Weights of a small GPT-style language model, trained from scratch on English Wikipedia: normalized queries and keys.
Each number is 128 + 24 x the weight over the matrix's rms, rounded and kept within 0 to 255. Layers, rows and columns count from 0. Numbers have three digits each.

# up: layer 5 MLP up, 1536x192, rms 0.111, rows 763-831, columns 0-95
# down: layer 5 MLP down (transposed), 1536x192, rms 0.095, rows 763-831, columns 0-95
up763:128155115119132131119136186110176140113135134113138143131139116168142152146171137149131112121127160145145093138125097136134075092140100132145079114113164125138140126153125115138098123113167117123111130149144166147114128141119106135081124136126139164106116119076146111132147140149166103130
down763:160152148133083153145118131162072117134122150121141163128098124123134136120131139132135155128107149119149125109086087127138096133129119148127133134109130127113082158143126154112080105140133161118119123149152132139123110174129175132159104121135122082123158155105083126119145124135137111163
up764:084156124098174128109144168141147128123139152145136113122111146135098126121163175080117136107160121105147100130124090143097118140127123126110125145115150119128168124145105152129128120159156143144171126174184128149151135132113152107169176116144138160102103097134183131176131128161157100177
down764:141104121110129097147158112134088121142072154133169140134135131174129114128119113151169138181110132117163120137137147131098208161163149148142100119162133156148116146129120136100116120102102161114139109165137139163140111126099182101146157124100145120136132130194154144102114084173127095077
up765:090149137108128085106124108100114168112162121127108101104205115133142145122124121150128141121138163121111094126179159113126112150149109098164122093107142144148142128098126110116124138118161143112128138143134163118149153116101144124139194103141160140150095114121138132126134136149109146135
down765:139127112128154134160127122120115110127125109089107151127101100168153118126112128111137121115132114128148141138087116175137133157116152126109105139131146118133099159125063145164119115138139172130122135103148136093153096151133149149118133132136110124142115110163111146169145107103156130134
up766:136138128149126149122134122150108105107148104138107096134138161152162094083105134103099174128124109108122060122097087114143123106151061095116097127113146166117133145132128142127119126148093143130127109149156134117142124139129160177167149136112095160104166096141096144186103176124128168116
down766:096125129130138123157073108106158131110113142141125133143160132130155159114194176138162155116114123115138114161134104173138134142151101094133137073123105117174149108138136124159102079128151169146115109106115124143143066111124134146154127094155139119137102079183091148142143104135123109111
up767:120134088115140139155139140155117116113123113064152117118174129150162147165153138120147147133170157155120099125146083115143126108162089095148099119095114084171141132142152145121120146154159082132127077121135094127182167086135084124104131127090153152113121099100081109153147161136138141105
down767:123101121129157144141130091141130127093158129123158147125168140158101138099131166098118071152096167095111164110135157092152123144102173152146151130097116133122092146116091140192202122089142114140143140121138147067126131120128123090147071114101125079101123113097150104174147120119105076128
up768:102119141134121119146131118115164125125113065135142154144130137119128160103171106088110146120112179157145125145137146144108151150127131116151102090096117128130097125109085167137138140116177082128177163106085114154152111140123144122167152100158148123107166146117125110187117161125141113111
down768:128123142122124081130178163142126146116137135142136129130119119134133120169152149111118116114126109081110123144100089123166156133125160146128137147151102105135136128081168061140131138123125151166191113150124167116143157138125139129128114118104136113104119086142114110125170113143131102122
up769:130124138119117132132123134164128129121138136125138117124166155123143162129153136102109144099134129140123134144135118127147128131154099130130135125109120146162144117147138151120110114116143128132128111152135165131132101111100128130160144132154112130131125142108124128151101156144123134149
down769:130139142127123144106117126124122125113131154117089135142134134137135137097130142136149109129119125094130102142104131131151108123101134120137127138112131156126115116136120122116116138141118126141122130112138107112126139132150129129117112143129110143130151098130136124123144134115115137126
up770:111079139137142116141164113120097135110103113158143150153129097128125131091128137115120132143095130133127143133146145181098118131156115114135134096127141145121121068136103140128089086085141112137183085168161125132167110123145052119160102127133160177132118161155150122207117139082119142088
down770:119155126075102081067125142129123156075176120099122135133150106177110113116139108137114210113129072139148170122135124174130121096145143140127099128121127114119103132137098126102072073107157082151170112153149116133107122131129164168138149122147105092135151139154131118160122131086128135103
up771:126144115129127115097104149145176138138109112156103098145150139136151132180110155149128138144124136122169104092133085126114135125128105090133094106117137081112118143145142133150145107106149109129186139137142121139097143087160087131187163136117161143156120171047067115122136155139160138162
down771:143149156153129141167128124164071138140146128127149094144147088132115139151130123118078150118162145108135110125128070117055140143157121148139139122128141108154105135116145143134108096158139126096102136157128143135146118157087118123135106132134102125111185176169083135170163110161189127133
up772:155158140098087158146157127136102079123131152117108151124117172128108151112208120110129134105154148143140156137167138172168117100117123084115114139131160148146132114128122116113143115145157130145117106135070139127118170118103183115127101115163167118153126128102123129120122171089139112112
down772:126107113104167086148151100104189157143129166123130097111133114100131091112159086103121081158163130115162094099113156105126098128050144186113104130112122130143112132118132194186147129095123140147116125079171141135138114107103147112129118104153101099112156085118112130085156080105070125113
up773:126113100169115160109145139107147171072123118143108109144118164069100156135151166098091128076124124068098071133123110125099156143128117128134152101098109165138120151119147126167129112107150130148116187165114163144126156108165168119087089101141131130128149091104137086151149158109130146126
down773:115089107148131129149120174071160180147119124137103076100141130122172083099116164152096125106086120118172082116157148074106073123112125083079148119131162147107109113135076089197115123162174140124144111106117110087164117121119120130104120148158154136158096121106142109124131129133167167090
up774:139135155160113148125141153103156162064170112110104119112154132109120117131156146135118173071124135106145138144108176094098113125123134164122126116189135137140120144080100157222102145111163119123150119107101132137116097114122102116151136076125138151095116102156159136154104123094075119116
down774:171166136078145161141102162140113124121146125126138150142145136158079172126077187132106138144120133145124139074128161102128139162101037112095115121105131154083099112135098091117093167146134075117176095140149083125123126103125127102124128131108143136123099138150165092121131105110128169130
up775:054130125117127098147155162094167087096099161112127136167124108154138130132108118133089154117118139175113113142172120126155133102123131123103170148151110103121166067096101150153132081165154121173149162171099093099113102107158124107099157098103091112161062144125091156101128140157084138153
down775:107146124117155132091174145134137126134163156117078108099147129129187133205127112131148034136116133087089080110146160095185171115123108121130108126139140124154162079088183205128133092133171163147082108098153141124180150136143102077111141114168155130152139071116124104106162118144098118094
up776:090118069133142122126163112147085096139108105122085122161117125101083121170104120141097155106141123116127155143106159118126163110124103121131154141105103125149126120107149104139110146142135123151142130165113137131117113108121062143174093100102102150161125085139148154112176135138097128126
down776:110122122112132131150062167091138170174132142054142132132141161152142161124177109123116127134148157108159115118121097100162153144104091102135121102108112094106138111128112144115161155122149088140111189111155097120113139125140171110103147127133074099134088159144058125130089164131165171096
up777:152082146139126146101155127125110103117095132098146084129153154116122116161102116133160141128146130106105096129114121141110116090136123135117151169153177139131168135175171096134121122120128172122111127152150175133116100106145171088129130152119123123156101101114137133134138116103150117115
down777:103175131146139158146125143123114124132112109165112157105109123123101117164136144172117083116131122157147178084126115126162121171090135065130163134085107101104134103091141133147107104151138112100134111122114094108146120131124102115092149127159140159149148124169120107145138111130113146148
up778:144164110114098148089114114139146135119095115139137142127147094118116122097144131126126116123138125133106116130149094131076128106122112086158107107127094121163113120157157112143155129144141107128166148110137134152109121078148176121158171118125108109143123110108138107184139119123160131144
down778:142116136111137137140129143136107143117121150093129118140136146132096098142134131130125106097108120131128142125131143132120130126109166147102121150155121119099135157145095138109117141088106150132176157099130110109128146187120153075122159134132111133158086149126131125114116096114141140120
up779:121130077102124141128123129151146123140156120115127112124153116138120180161120119114106119141111116166130110120148149114093103112156129138159144136118157098127171106161134100125132096073160104178171157110114155124115120117109104117144123115117163171163132085128157133144120152132127108132
down779:139143147149140136118094148141115115135122159090139087085137148129131102120131126125132137130113149121096124130112156148134089102101113144135118149152112085151114149118143168134119156169160128135090128139177124122099114132140161070104171125141146120129126117080165121114161125104140122142
up780:116107141153130132127146135106110120120158119085108147162108120152126125124154114163127136130106140113117152112125141107170164148145126168153153134063118154112122134105146116114099084152115158103143122120098121151151087127103120156143126101154109150129116152136099176142108108154110142138
down780:114120159130112121154140125168116147134133128135131104132123085127139113142131154170085108132140162132116145109137136108149158122135143089122170100156094145110163102153158093133151106105094130128073133124153158083141144137138112165117142140137116146132122142144150091123133126147130161139
up781:157131133138076124103132117139126158141127133080068133153133115120139136127104205160141137115153114133147138137145114121140115095119119140130141155165156135151126143118120134146148092128138128129100120150147112169131142108138112105146109116147119152188166126125084130136141145144188075136
down781:106121128142101140143120103154116132120154131085133087088145152126121144137133128123150100171129128117125102128137189102107125107160090096142166161151071136130122132122136091132116144095086148144147117134142136111106181110088113136100168137100135134186136134091118142121167129131133115102
up782:148123161120119159136101139121112098133135120146142137086132106069133124103148160132089116122150146105148132100149123217112093154144111117132126149100159165133136124101156133123097112120102127120106104181097131145146112150140120150108096105131107093206150162130112137118141128089167117108
down782:188142175176138086129135123110060079111133140128108112144084159136123176151120095090097142136131140128099104119128096144081116127162074086144134162097150113126168115075124108118114141126125137152162128184097149091158139131078090136110117106165140077105129099166152091089121107119139134137
up783:120102113144122136150120132120146147068136104127106115074146131145117100125137081132146136079138120126148123168126179170128148094141115126132111185145123091105127115135183114108089150123148155094112100130093215122134078167144123129179218121129134135118091135099163137170102125134068186120
down783:147084121117158095112158140145088063056108104113072096106137146141119123148138115094158170164119138103100140135144151151104117140104076123128103186122100075092122178135122083125090094163113150123094153138165155134102100141144148117109159121103164071138094099119134119173145121140094145162
up784:115131151124137153082115105135128139145116164139183118091152128106128172118100129126138158094087142163123133130124132120108109156129153123132124134142168118135137110204141123134141109139138086146146077144107120151110128139146158151164158166110136131104120111091159106116100142162143142150
down784:111146136096138142127118115099147139126105092160134099165108102116156118122129155134172180164131103135111107143121114160127101087112215112103105144110096121181121146065107112135115093163123187112096126080148138097166183150124143126078118122118136153131106145169089138104139103104194112121
up785:108114135109159128150134143098072178081121136121121100141150111096138177111104126144114161123150120137155124128128117083086157086180088093135136174113116139138113082087126117076140139131115126155132139131146106152154151133165174187166141108142131172133134111126147095146112156119135131124
down785:111154084132147178048137131143127159115128082127082133128095110157168163120124086130135129128139153117149120092089138156154121139109113144171078151126124131158164124152111109106124156142170108148157132153180139079150180127130162129158140110180147144120159098073116134164114136164157152154
up786:130141151205101170125122101141152129060132136126161092108103145071113110125152178125107128142144174098124060117102114141144153124128106149167144152123079128156103140156184162150093107087154152114122109110154194131108138138120142115151136145130130119136153119101104147180135142198135082177
down786:123096119130139147142086085061115149108094097105140058074120120097129138079129139102127112168141130109133101122087132077120142153118102145135147113122109117098123119115106109151140076147118122133111151131139141106126169146146179123148134178126115140112153107162052150090142113172118128099
up787:096151147116138146149159145121140109124121171077103140152124129134129144108159128140151120131119130140123123152107132181141138102127124115115142157151130150168116107094155133089127144150089138094108134114139119179180107151106123131147139137138127175140134132151118141161103158115157106141
down787:187147108140121117121165119118116149097092134125110097111120130129112111120094147105097148135189116108108151130125127145124134116141173121119103134109147122131128117109138169141154152156194136122134132144135141142122122089139127122090132114133155103089114150132126121128147097132126149103
up788:106125149121141168101152153110142143129138104112131139135140143115140143100156089138150119136115122110133110179115084151141147082099132137149135171137145180134149129116165120112126119096103183130101051204167108133103136098136083136130125133128120176111113088075112144123127118128165116118
down788:164112104132174167138169165141079181101105133134153115150134106144124055142111132110151134106130111137169140139109107133085138147133110140146138150176147146119160170138155159095141135090114123090089076159157125123079108108131090136135152126136117137123199116120142149096113138168129115135
up789:116130153087070166110141099135126135089114137137119092083135141148142153168088150055136148094153164113126133138148104148128137084136125109149150135094165129136133107115188138164116127108143184182132125145130109154123110065131093119126134125179173057148145135079163098131127117088158108127
down789:120156150127143112149109136089111125086140159113110129100166194114118138154134116102112080151136161079117130106108128105108137150118143118127113124126115138091163123132155123171174137111125155162071052092168147075124136123088103117119126142128120138121171115111122109076150157151106095088
up790:105169136098087127139153119124147138099163111104141124139116126144120150161125096102129125129149123114087118133138095186117162110137101111122098096136137109132151100118134106137122149109128172116143097127116159135142116127128144154128140148138119142109105127146155119121136141109113100115
down790:136128104091132164092096156155128119126116104129117128119147158119099086128122116121144127164116147135108144119138161085130124144132093165119142125107140132136115131156135127126119179111130118142143107099141140088136170124172152083083142143112133108114123109108136144115127191129143116137
up791:139111131120091131137162128122142164101127156156150113097125107148136136129110160129093132115138122088147147147124159117089110130119134111134134127108136142143105135166096169109116139135158159119153106141098129111131130119104107160143145097165135185113154129134160105148113131112155151153
down791:143147155116140142127085162133077112120134105109131134134120145137098121135092130167124103135117131108123109115112154122120155109134129148089142159142121155099158146163137125151163154096124113131096113101115099171119122138149128138120121143122121122130116173116152147150165131151175138116
up792:121164134118107144140163107124175121147088131143121072135145121142129140128137104119123204129128093160124047148152115165084117152137115088133137118143133097129150083116137110127124140082148154166136134127110120118083114131144100153144111135106139131169156089132159128142098156093122171127
down792:146117141126136106138094134127119164123136124088149167134166111150174137097091143146169130146119101123152144117164086121098141153124149123106122132120097120115136136118111062103148165134110144140096122156113176096130086124102117130124106135134158126131143138142143127143130134159127162125
up793:127146136115108113104124143172139128127102095123145115127125101122156123105117143108095162122140154139141100105154105140140102125141120121150131102133194168109135144110159123135159073096143090137159167148166133095098122060155155111154119093104132087161156093104152097160138143130127163139
down793:129117130155159138140109134108050133136110130116133123129192178106098087164112107128104112154148142131072127154129127115109147143172122148110141165156148134160140129154136142124144174126132138157084162116087144078097157119114113136120188113160152147102096112148097163163119125086105107134
up794:100153099127119154121163117129158140126096145130125096086173122129152161114139134126112184144156137132114095124145122152125139150145122129139086161133121130125150116160158088123127122120115112126145148115115134114085142133061148159135128144110158154155124114094157124158154137118119129163
down794:135083118137144107145126154104160129112151104133118129161152123179156156127105118105135135132158104118152156084138101147089133120143120111175110137138142086144166163109083112108131157155114149142131142152132126108120130139144154108113114135160111152130164148102136151148131120135108133145
up795:125104097155081173136119067133115145134122133097153104124115170124116152167102155149144117107106112155095091117138099097151106070143112084137108178120109137122133138106094102105111141147115095134097115128083115115121162096081097109123115088132130132115086112133122110129147127116133127119
down795:136128141150132096144162148156122154144120087126144140146153107127088124104106082113144135139137099126117112135122145098090183139125109130121128126133126117110118133138146156165135142096146123144106136117129115111130095144176099108104156138134122116102126150154174140136139115110103147102
up796:146114119126109167094135112173150162086147113132159099123166173099164133143141127123122130142105159101116059140130097138101176072130101061124119124106113090123153150101130134147114108107134132154171088133137134128090125167133160132138139163115150161135126097113134177108150121114139144157
down796:102143166138148127151112115119143131122155108149102135151116122141145150098129138169178131142081097136115103181143142088095094126121134124151149154102162161127118140114108123184128136190127136125178099115102125116133092112120140124100150115088135138172160120137092163106127108156118118107
up797:135098114117120178114138099126123123107141168130187146102097119087137154106148135140133121153127160107136141119121126116135122140105131138140154127112098092144122115101148130107139067139137122150160114154078178107113114128119140118147124131118146083122129107096138116160134139138090142141
down797:115134178106136115168154117106106110100095094092117127110185124157167120130138122133136142137123119172097128161124114146093125119118150104136126130154140144100167117084115107127107149099115163141073136123128078128113113109130147119125149127090133141118143138128101149137126127114135118112
up798:125150082123093117123118137145148164129105136126119115108094114121174144150122095127084144118119156149106128146137136098155178131104145138127159122095142136116148118123108152135174105100140129111134099134069120153132112126114063128125137112122164155123155156100156144137157144143130128119
down798:097156124108138111117114135125112113150138140072120137113155145108126098133101140172094094166121156117105112121109149133124166122096158176106116124134099130091109144141187113129114122093124128164131137139161131118148127156111147119117129149125150115134123143121119105105133127144145116127
up799:151141134119122110114137149131171141105149114127167103118136121120122150187106127108133153142148177123144122151109154114156121138129110146140108124128136114147080126128124114102134139121161147147146127142089162100135110138143106113132109093132102108131121103090105092120120166132125130158
down799:126132149126108144165138142152144126136103098108166129136142105121127125102121108120170108166097119139157112138159120111117128145106183142117128106156120088131122138124118146123128145135080150123134114123160114135147110137179116120126117157129101148145152128141121163102103156131159117100
up800:139101138151126160131136147146110113040147141133165119112128171115130166111154156156124130129153111127131094121123086061132127111148095127120130136115111140116096115140099154102122149104128097160116128130147120129118114117100169110119121112146096109130137119141124105112129192116132170146
down800:110131126124168146174124125108170132124125071158125119108115136094148116164126133158114124128122152118122114163120111162118078180125147128150136126122161142168161100109138146149156122123149118094154074137118105146131121143140099151130128142093173139113116126129152105109154095139096118107
up801:097085144184120144092140147136115182111137132134135107101128107142146110099091146118109123095125123095127095125159136161137129120185114127147135138130123121113115111135148082083110141142095148134139175148165147129115140100116132107130156074146115132078123160161167121120116171117122100120
down801:151151194150122103170106137097129097133119121081131165147089085087101130095102125116165084142113143126165142121100118124109109152100092130057081130131166089122128151102117121173111139106132097127125143135135119120144127130151110117147149135140108099096147137145140111144150115092150129139
up802:132134138136102140102125126156133147116159144121140114131130149130137142153164132138104152107134132112133123142141120128139128111164119103134136125102141137158132129145117118126122132140122137119146145144125129124147121115122131133126123100133131139117132116130130123128140148134129138139
down802:129139150121119150139160115119133145123122130131136143151107130142135125127112124111144133119123119108124132124105118116141104128115130124111122124114123125114135121118128131128129131145135111155151120126131137117136121104163130132117133133131106153138140146114111131133141131131138141128
up803:147105136129124106109125111137122110092139115108111121144140113092169148140141151110123126128098121090106069134155150135085157096164101116138118154146115116146152112101134162116128092135141138175109156133109126135185124143140126129143136112159102170120169123183150134089159150132155167164
down803:124137083166093138124137138188113134171117139063100148113097122118114134138094164110124101128096153151109198124112113128112170135118119104113111182140124098127084144144166107117122117155179145126182096102104137113128149116114108116150161081130151105118108105133146161104161126128149180111
up804:086110127145155166123117137116110099134124118096118100134141121136112120155117094138110156131148151108131096135127123114155138166123138145180155148109143098117160095134155102131101142138151123136154164143145113117141153077078105088159104145137141115132117101144122178172122129113139122170
down804:135096122130121152148107124101095135111097101154105114133124135167086115130110131154137105161135100119122077047091109102176112148130136150128148118124094162116134125140143135135107168132141104137131123117167095086130103137109154128089132117141100123121094135136157137111102097125147116116
up805:159130147166085196084125112164140118076156140072131150115114161146122170111175126111138135121199128127058118135122099102152118147117138132169157167117133096148093148130125141146126083165138122129132114168092162133111092136127139074108127131148183093159104160137169133140172139115098110119
down805:101094112163110191135137126094147101113147123089120132077159172119106125182132107130112140129121156158118150128142128121111115133119165177148158170128097106119100156119067108062093145141109102089102125093135086136085090149134171173121109143131132152127136159135135129116127108087138139138
up806:165108139127107121122158124142117134115139120156114126132110146102108136121127121150109132120165124111162102145146118101115091128116137110104085141136092117122117137160119132133088099125134116091137065140097170098118122118096095128119111080142145124076087158147131132149141166136124184125
down806:154101114111112138146152125063135169170158122124177132118145100151125083144107133152143119138160091121142097121147151147117080121130172085124133129103128131120145175132131113155112128101113139148113135121126155096146141105111141132107161136150144105131118125148124126121123142090075146115
up807:107103145090092150135163146111099141090148154107131128115206185133151110098135127088120124130156106147141089191119156107124132089132122095133122165149188136142164136116066149145131119154147138115147102148095159110115114112102098129115124097124117106096109077135076179132067116151115145109
down807:111097146153135183135109100112114135113116092135128117176131137086170089119127097097127166103131136125106105132133149130107135094178107132088098176136125161108099143130130149104125110150112125121143160127114152136122119136120125148160096150106110129113135159144158156114107155124151104110
up808:118166098110114087118159140133127112130130135132108150134161119142167146127147161121103130107142143147140103113138122102097137090138098129128091124124148131131101127121142114143122110110174168133155126145132134109120143149104124145126119139124185151121154151107157125144140132110129129120
down808:122106111138113128131113149115115164105153128116130112146111121155129135116150132108130117142144135147153144113136101098095112101122131127149095115174091120102121134139091109136104138135156087108150120101150153131136097120092168133160113132136084135133121106136135156113146095134095105130
up809:134075140107100112132119095119148113117122147119108144172166099058176116156100129162127134123162164127149095162136165131158082121104122111128129144070105131174104107125096087108094130132165155151127084151126152160138137130126149086115120105136151129110143106097149124142159116112153149161
down809:128141123107085166178135082130122095138135113129158139114123122071113141118094128158087128148110124075155131092110103119114105161108133122101151064117083110112093147134140126126100128165128101132129112092084128147163104116149105099120142097111111154077127159108141114099131105130130161145
up810:116105130133135147111086119142132142137141108104138127120135163112156131146111155129127134090109103088138131120119121122153119132166122107113131127127147104126118109117160149152121163089120083183133095124113093123158114156103104173148151162112124134090134149109124173131114145096117092111
down810:160153122132126134139153137114122128123098111156099131115093162115109212173149147117126097146146157136110100109135098149112168121126110089168138169142133126149110125141140145136147106144124121106116124149136152128109125146141108119115101123120135092090105134155156147157169132103132141124
up811:111155152100112085134141143137137119140129147124131087172108186096104142152172117098138120121140101074082100124110110114149116126133114081127159165142145112161143114107164127142128115111086139149091155127108124117142159126137150130106121131151151155156117132110115085165137136141136100123
down811:119114127101132149116110086150119124102152173119119150107154145101140128171129135137140094164133090097124117130138133139155099117124166157112146111136079104091147107136165130132139081107122130149106143134145140127139154150155174116105113130146150100104115131126106124120102118148072137104
up812:119118150111123112099148139132113162131104134120095116136145104144127088116130136148142135138117130125120114147139129127099134161163126131126104173135177168143101092141147150168115086086171135126149111125150148151133118099104121148145127135135086148088097113157157155165119150144103133190
down812:141124124157148106154143124063077130129112109162117154098102130083108084147123133153183117125100143144184116118107127089134082146103197134088175127118122136150105107100109098149129180160135123094183163105114117130134159158112170105095110126123128083157092142105116126146147139128117109106
up813:122129088128124133116138102142129105149095085098163120195110231134149115129127172155132136139116168100127137123160115103122136089208110166132115110143141090158144132154143163128119108128152151121158157133142105095100109097132139105105113095123130143157131192083086170130077126117133160136
down813:108136079088158169152136128114135179128122117137140140101120126161111110143085128210143111179103130104139177134144092126170124141123101170105157135114129121131136157130120162122143088083106141085131088138122087122119137123151170133094137139087102099185114134124128116147108127132108111166
up814:095121093139126096119130154188130133143114133090161149174146100148139103105133169120099159116109106164158124143157155089168175093137108125146155137153144195176157122177159096112160073098136131116148119148124159127101133098076119134116122093090096140149101138122124130107127106105112119116
down814:195133130144113117159125099115101120143142165082148132126143134108130132107147148130123126133121114123195143164136158121147086186139147144113088137110117140101156179127110134153143154138140155082135162156179079094125142103130154100126126128119152099105135144133097105082120113113072143099
up815:122090124160103107118132101135090129117146181153122146122126157107138104111116122147130132116136115118101118134123142165126124139139100126128138120094138100127137147110123134141135120150134128166137142175086162142162135112144062095155159130127106138098136117136080106120151107121147134121
down815:142108137138160104150103095128129108104134142131153143119119160130111139108114146126141134115142117048154131126111147124125150092152139095127103138106089104156105132095131145145114155113133136144115147174111142076141104113103156100118120148125154073120154123131120071126155136105140102152
up816:135155151158127163151114118162089154112100154153145106118108140127137137117163130121116146143149134137110128113107118132141155126137117100158171131155142101110110105131138128107127139175149124123119143121106149114119178129118133147125117152122135183113138141173074123135129159164149110122
down816:149110131130086134124115144138098120155137092150135161125132153166126148147112125121124128129112105167123169132146147126117154150153109138130168117105146118130143141139099064109164139146135150142107112118122131097065146135135123117084158183104137109118113143110149131110110099089105141102
up817:142059114122130113144154110140121137087133172153117115114123171075129110160101142132101146117144127137133122138168127144095112151118104105122090180128098143123115130184135137087091124191158135166146117171128155161097097129085134089108097069097165093128088145104137167134151167131127176145
down817:145121125110152138147123166153101149121108086108164105127135143116081115163113099122108127140158091167103124098108142145128175168109127138094171142155153093126161118143147093109086157121121132108127107135105132118138107090162108140114145130129127111077124098188168186146119156112101159138
up818:099162095130163155154160117123126128079103164146136093131123146162104127102141132124131129092104115138100074111131087203121142147107126114132131126084172146128128126114157134140142079127129167111170104160154142122132101157113137108151123125174116131140126098143112166132096134128139100123
down818:149110150145141184109167145142136138104111137135162138141123115137112110097149159124129127145095166128164133128124095110116162108117173104087111156133145150137094131176135088117120132150117148072123110132145129163131079118100187133122143105174144119114132149152132133072144111158117125101
up819:167131146160117141110173122121168128119158124105097118126151150108154128081108158144132152129138169139099087129118100136134109093160097146125122110127149149136144154108084138140134122111090125126108154135100158133100127146167145125085138137113150108109113158123159167149162142100160148090
down819:130134180124146136128160109126125135181129122150167136154102145130111130102165126176139162112143109124104122120105131082126074049157080167165105115139183136113138144126141132104104139158122148072112113152119146109081107133140137125104128144127084157143118138123142142115145134102160107140
up820:143119148205124099147088136130152126135152131141105145095152099176140125149157144113147116122075145143155102165152113150122128173167104138152086095119165120137136121117101138072092147160186133142146127123111119141142135105129086132137157072128113173140149100137163103119134173176139151123
down820:161118169133129153182181075163133157152139123142172144143121105106104128102113151120132124160110123098170143117135133103124127106143118135103150082160147087135092128156155121105146151117125131144136140112113123122159105110118180129123112142104089144180113140161122173113132130135118127118
up821:127103103140062145113116128143144150075144093107114100115136172073101134116150146102080166043105113089143145128121127120153128120161112159125157154112153137129107119125114116157143108082146119143131103164149173108118097125107113120135155146167094128133122154131114164115135139168088148098
down821:162118091092118134117128155097149184129103113141136099121140102112126129115112159115074132134123114131136143172149105096170167085122121136071107119158074109115115114115169094143135102173164083161160149096190134114116138113145120132146177120116102115133121080087144076133113178175175194053
up822:142100129162111113129142074136114186123123081147164101165118190113173134118110113143083154108129115152101113141132145133116130085179104141128121155134106171133133108134124108096124117144154175143157076144113152136107113093087112087147116108111141154099158097152122094107140140177077177126
down822:111062079164128129120140134124138137092125156091163167140083074153123076130153128137121162111123142187163117138136112175159116143133157154119115129146093106138130091135104110138121106148100190143063126139154144107111164109122115144125102148158114164141123118123141129096150127135207156152
up823:128131105101129151123098143129126135093148132147099099156121123116103140122111167117115136114131101127097101153119145108123131177110103105145145149076138126110125113108098153121155108161131123140135147158173143141115150122081103128138132108101140142119084112133064135123132146187098128144
down823:097088145070122134120064162078113123110165129102108129106108106117115134107063156120126103136146150137124167094067122153120091184121136148072142124176124098124156151128131142147102169119071131092088123081147097088115126087137142155141124144124124102090099087146123195128147131132127108134
up824:081107152165114115089143156094118106140142095119164102085111125075130128092131098107103111122165137101116132184163091169117122088162095144107128167140137132156109097117105105159102136120115141095149143160163118142165134093108078116117130129172162111145144136118117138155156158147183173134
down824:084117093182139133173130131136130144089137085129141133106131148088153106137177110104143202088136139136137138129122178143087067138143066141179127120082163155103123129152143089158091125122139148159138115125140148110153110172158125097140123165160133136162116115084085145153090159142182119109
up825:102111115128117121075096122149185155129118128124104160074156145105178146110147137127135151068082092140079142134191129128131133123102123087137086101138141143191164138159134136093081077124129160130119061145168096124087117123110159141117134072110114108095077160189154119151136139132142171113
down825:086133124179102118146144130111149169138132130101125126088131094129118088116162124127173143122116088182150091092108156180133156106139128131159113130162154105089161151107111098151091150140072161129081100139139169105139108171110133137157167106139113120135137110120134152175135115088121111117
up826:101133188120097100108083113172106103108163101110084148117177149039128182071121138143102151157164141091119106152173165127072138103117094145163127127084135118100171099090156121094123152152122094109151094143128148100099147165125147183198129138161187163169155123110111093125135141162148167100
down826:145099098191101107162160168145074093139161099146129095161134181150155114126115136040119147106135074096150144109091076145063156132160117143149132137155112108176128165149105125136133117155178102155055145120152082156134122129082087115102098122085113101074113113152129119059121137107155139131
up827:129149113096121109090150152103141115113127126126109104132119150124160149109076143118104139107094188163100089154150150141094144177143113091160114119089156115154173092194153147143105085130170120122143145121121132123104118082148102126150139076128116121119128117113113159121138138138125110142
down827:142116129083131154121146113128142132114095099129124160131107164109117118119155193126134160145097153119118157133143124135150122110093098149131087122137129132100146091121142118106126119180123124159171123142139166094105143128148104140121137099090138144139108150126198112111131136137090140171
up828:137136130163130134122097140133144122119142114122128104101137116121156140129102104121073137141192145123141122132149109105177173103113115163105093091154125125129163129152134097114095136092151134172139129130120119099116127120145110129110132129131143162129111125109164108137095170126146130151
down828:168104168101093149131160104106107128137151123104155124107102152078131144114110140121145091199132145117127125141119147124112097135119146127127099114126102120135129132096148139124130167151120108153111114133106109126120133126138133103139124137132122138118118154127077146126151157148139097131
up829:072150129125096124131135188116133192124137135136098137100123150135129106108138126122102138109194107112098080140143162145167181096137138126134095194119131109148158115125122126157116123153176183100160126155130154103137127128118115130145120145187110092112090125081084148155101147089148164075
down829:165154149166103126122107128121089099106144144133092107136108092121123055140132164127157149113140109103099132174136122077142128063141085098088120085081101174123080119133159182153155078165151133065137162101088149145118126091162114159121126082066088087166108169102157129154151122138148156076
up830:147156114074114131126149082121137149132158142129138102115153109144174147164144104147151131119152125086120116138132119108155119136114125077151098169119098134142118095134108118157135152163146174150115165123099132151126126166108115143084157115144159145106159127119127121147123151137122131132
down830:184101147143107143148125139169125154118115068077100109113137105182138127137083110124118148129129145163127144146115120075136193140100117131117129107136118162120133113116114078082137176123130104108161127113137131086125098157138102161111151112120121161104130143113143143145101145101171151112
up831:147102106164122152150129116135133160111151124147119120136175138094157140127127125136112142109076116139183085146135113146132135142135111143112140149147134123144140085114102145133125134118145179122126115145133158159152121107074129132132127133131159125135093123162159176125111170155132185123
down831:106122088144145168136108110090106145129126123103119113112153129122115138143150149130115139154082055134128121128145079155136095130136123116112105077130116109135113150119099137125103175149131114121139159146116147113131106121152116127170119143113122143130144154150107134133143137097115104133